From a checkpoint of a small transformer trained on Wikipedia: MLP 256 SwiGLU.
Each number is 50 + 12 x the weight over its row's rms, rounded and kept within 0 to 99. Layers, rows and columns count from 0. The size before them is the row's rms in percent of the matrix's.

# up: layer 11 MLP up, 256x96, rms 0.108, rows 76-80, columns 0-95
# down: layer 11 MLP down (transposed), 256x96, rms 0.105, rows 76-80, columns 0-95
# gate: layer 11 MLP gate, 256x96, rms 0.115, rows 77-80, columns 0-95
up76 105:55 64 45 57 32 55 45 52 44 45 42 60 58 57 67 68 53 44 46 63 42 54 63 45 53 58 64 62 63 53 35 43 42 62 31 32 63 46 42 48 64 50 30 57 42 28 63 75 51 52 40 31 46 44 34 39 49 60 68 43 54 46 36 16 56 16 42 45 63 54 60 31 23 51 51 62 62 57 58 61 51 59 53 20 43 36 44 50 41 32 49 48 51 45 41 46
down76 107:52 50 31 66 64 58 69 40 41 64 44 48 57 34 55 42 38 43 66 53 58 36 63 58 46 53 54 56 43 43 57 32 27 41 56 35 55 73 47 46 48 19 54 24 35 28 51 49 49 38 59 55 53 54 26 49 58 58 42 42 59 52 32 33 41 51 57 35 53 39 42 43 65 35 29 60 45 55 65 40 83 59 62 48 56 48 55 67 31 56 47 45 45 61 70 55
gate77 104:59 31 40 68 68 42 50 19 51 42 54 57 38 57 46 47 63 64 53 52 61 42 75 49 47 36 48 59 58 52 26 48 45 43 58 49 60 56 28 55 50 45 55 20 53 53 38 53 61 38 44 62 54 65 58 40 43 47 41 40 34 25 43 48 53 41 76 38 63 48 32 53 54 71 45 61 63 47 53 59 45 44 47 70 40 54 28 59 73 42 78 55 37 60 43 48
up77 101:42 33 42 46 49 70 50 47 45 47 48 48 54 48 52 54 56 26 61 49 60 50 49 64 50 56 29 14 50 49 77 42 59 42 68 57 47 42 58 54 42 37 71 55 39 64 57 62 60 62 46 46 42 45 48 73 56 45 48 62 64 60 81 39 48 55 28 55 40 53 52 42 51 63 78 55 53 52 34 50 50 65 59 30 68 49 73 59 37 71 43 50 68 39 35 53
down77 097:56 40 42 46 49 56 42 42 49 48 39 23 39 32 40 29 46 54 67 49 37 36 48 63 57 45 57 66 49 44 47 52 71 47 49 48 50 44 58 36 40 69 68 38 53 42 62 46 82 53 60 61 64 51 88 52 69 40 42 39 40 43 65 44 57 27 63 63 66 41 31 25 57 66 52 66 50 54 35 53 45 42 42 46 60 46 29 59 63 55 34 53 49 55 40 49
gate78 101:38 50 26 57 57 47 36 60 56 49 73 66 21 58 62 37 40 41 61 46 44 35 43 56 65 45 51 27 55 58 46 53 61 52 42 55 39 58 45 60 50 75 50 35 32 53 45 56 54 50 46 48 63 48 54 66 68 75 53 44 66 70 52 49 76 53 60 42 49 35 69 52 51 56 56 47 57 45 42 45 63 60 35 43 93 56 34 50 59 47 29 60 49 44 41 44
up78 103:51 44 42 33 51 57 58 63 63 62 57 56 14 59 27 49 49 33 48 57 47 41 60 61 74 29 44 33 51 62 63 80 69 53 42 36 70 70 54 40 56 60 62 49 51 59 31 44 53 32 51 50 40 33 23 46 67 35 45 58 46 72 52 56 55 40 34 49 33 49 58 41 58 52 77 52 56 54 53 53 41 52 45 42 68 50 51 57 56 46 38 60 60 50 43 53
down78 101:46 60 63 72 67 43 50 47 41 51 51 72 52 66 27 61 62 50 39 57 42 55 64 46 62 43 59 70 59 59 57 48 61 62 44 40 62 46 28 64 76 58 50 39 55 44 60 39 51 44 66 45 59 50 49 47 51 38 37 34 54 35 38 70 37 44 55 29 62 71 48 56 40 56 51 32 42 52 46 53 32 56 60 49 26 43 64 37 31 72 59 53 49 28 72 70
gate79 096:49 55 36 20 54 44 58 56 43 47 62 49 63 55 55 51 70 44 60 60 50 41 37 46 40 62 48 50 50 72 38 67 58 74 21 67 55 52 42 37 50 63 44 59 57 61 40 43 36 37 36 55 46 58 47 61 64 52 46 48 59 36 54 43 39 45 65 50 56 76 58 46 51 44 26 51 44 21 57 47 73 41 52 63 64 56 28 54 45 63 69 59 34 65 41 76
up79 096:52 38 69 38 40 47 50 60 60 55 47 66 64 37 32 56 63 52 44 57 32 53 42 36 52 66 45 63 52 59 61 47 88 41 49 44 60 89 43 44 45 73 44 67 52 72 54 63 44 26 36 59 41 72 50 63 48 56 54 52 67 36 61 53 53 36 59 56 59 53 47 54 17 54 47 45 62 39 41 43 39 47 61 44 37 34 55 51 52 52 56 63 62 48 58 43
down79 100:34 64 47 56 45 51 49 78 56 42 54 35 66 39 55 43 36 55 49 44 81 52 69 62 54 51 72 59 51 38 42 42 51 60 73 49 23 42 56 56 52 63 42 44 35 54 79 54 32 44 44 38 55 57 53 57 55 41 57 46 55 45 31 59 37 32 56 57 33 51 47 38 47 58 56 35 51 53 76 68 46 60 54 70 47 50 50 50 63 61 61 64 50 15 41 58
gate80 101:47 45 54 29 61 68 37 57 51 58 60 39 27 40 52 50 69 36 52 66 35 41 49 46 62 33 55 57 50 64 30 36 40 58 45 46 39 41 40 54 47 56 48 53 70 57 54 32 39 69 36 26 54 57 62 66 49 69 42 53 48 49 55 64 75 52 52 57 57 57 74 74 44 44 52 54 45 61 36 42 61 52 38 55 62 60 44 51 47 50 24 28 59 53 38 84
up80 098:64 71 50 44 55 28 39 56 40 49 69 32 57 23 50 53 54 28 51 73 56 61 50 49 34 58 61 52 55 43 50 49 48 29 48 24 34 46 61 45 62 31 36 35 68 55 36 43 58 24 67 46 49 29 60 39 48 35 32 59 44 49 55 59 38 58 53 50 62 53 52 54 55 41 41 76 41 37 73 55 58 42 38 30 65 55 50 49 42 48 60 63 46 54 45 65
down80 099:65 52 68 43 58 31 54 60 61 41 37 47 53 53 67 55 36 66 50 63 37 56 48 60 54 65 58 53 54 55 21 49 52 32 63 42 66 37 66 55 56 35 28 15 58 39 66 34 45 57 51 38 76 45 44 50 64 51 39 58 47 52 54 61 73 59 44 67 60 45 62 61 64 50 77 59 33 50 72 56 52 55 51 35 41 60 36 44 59 60 49 33 42 52 49 41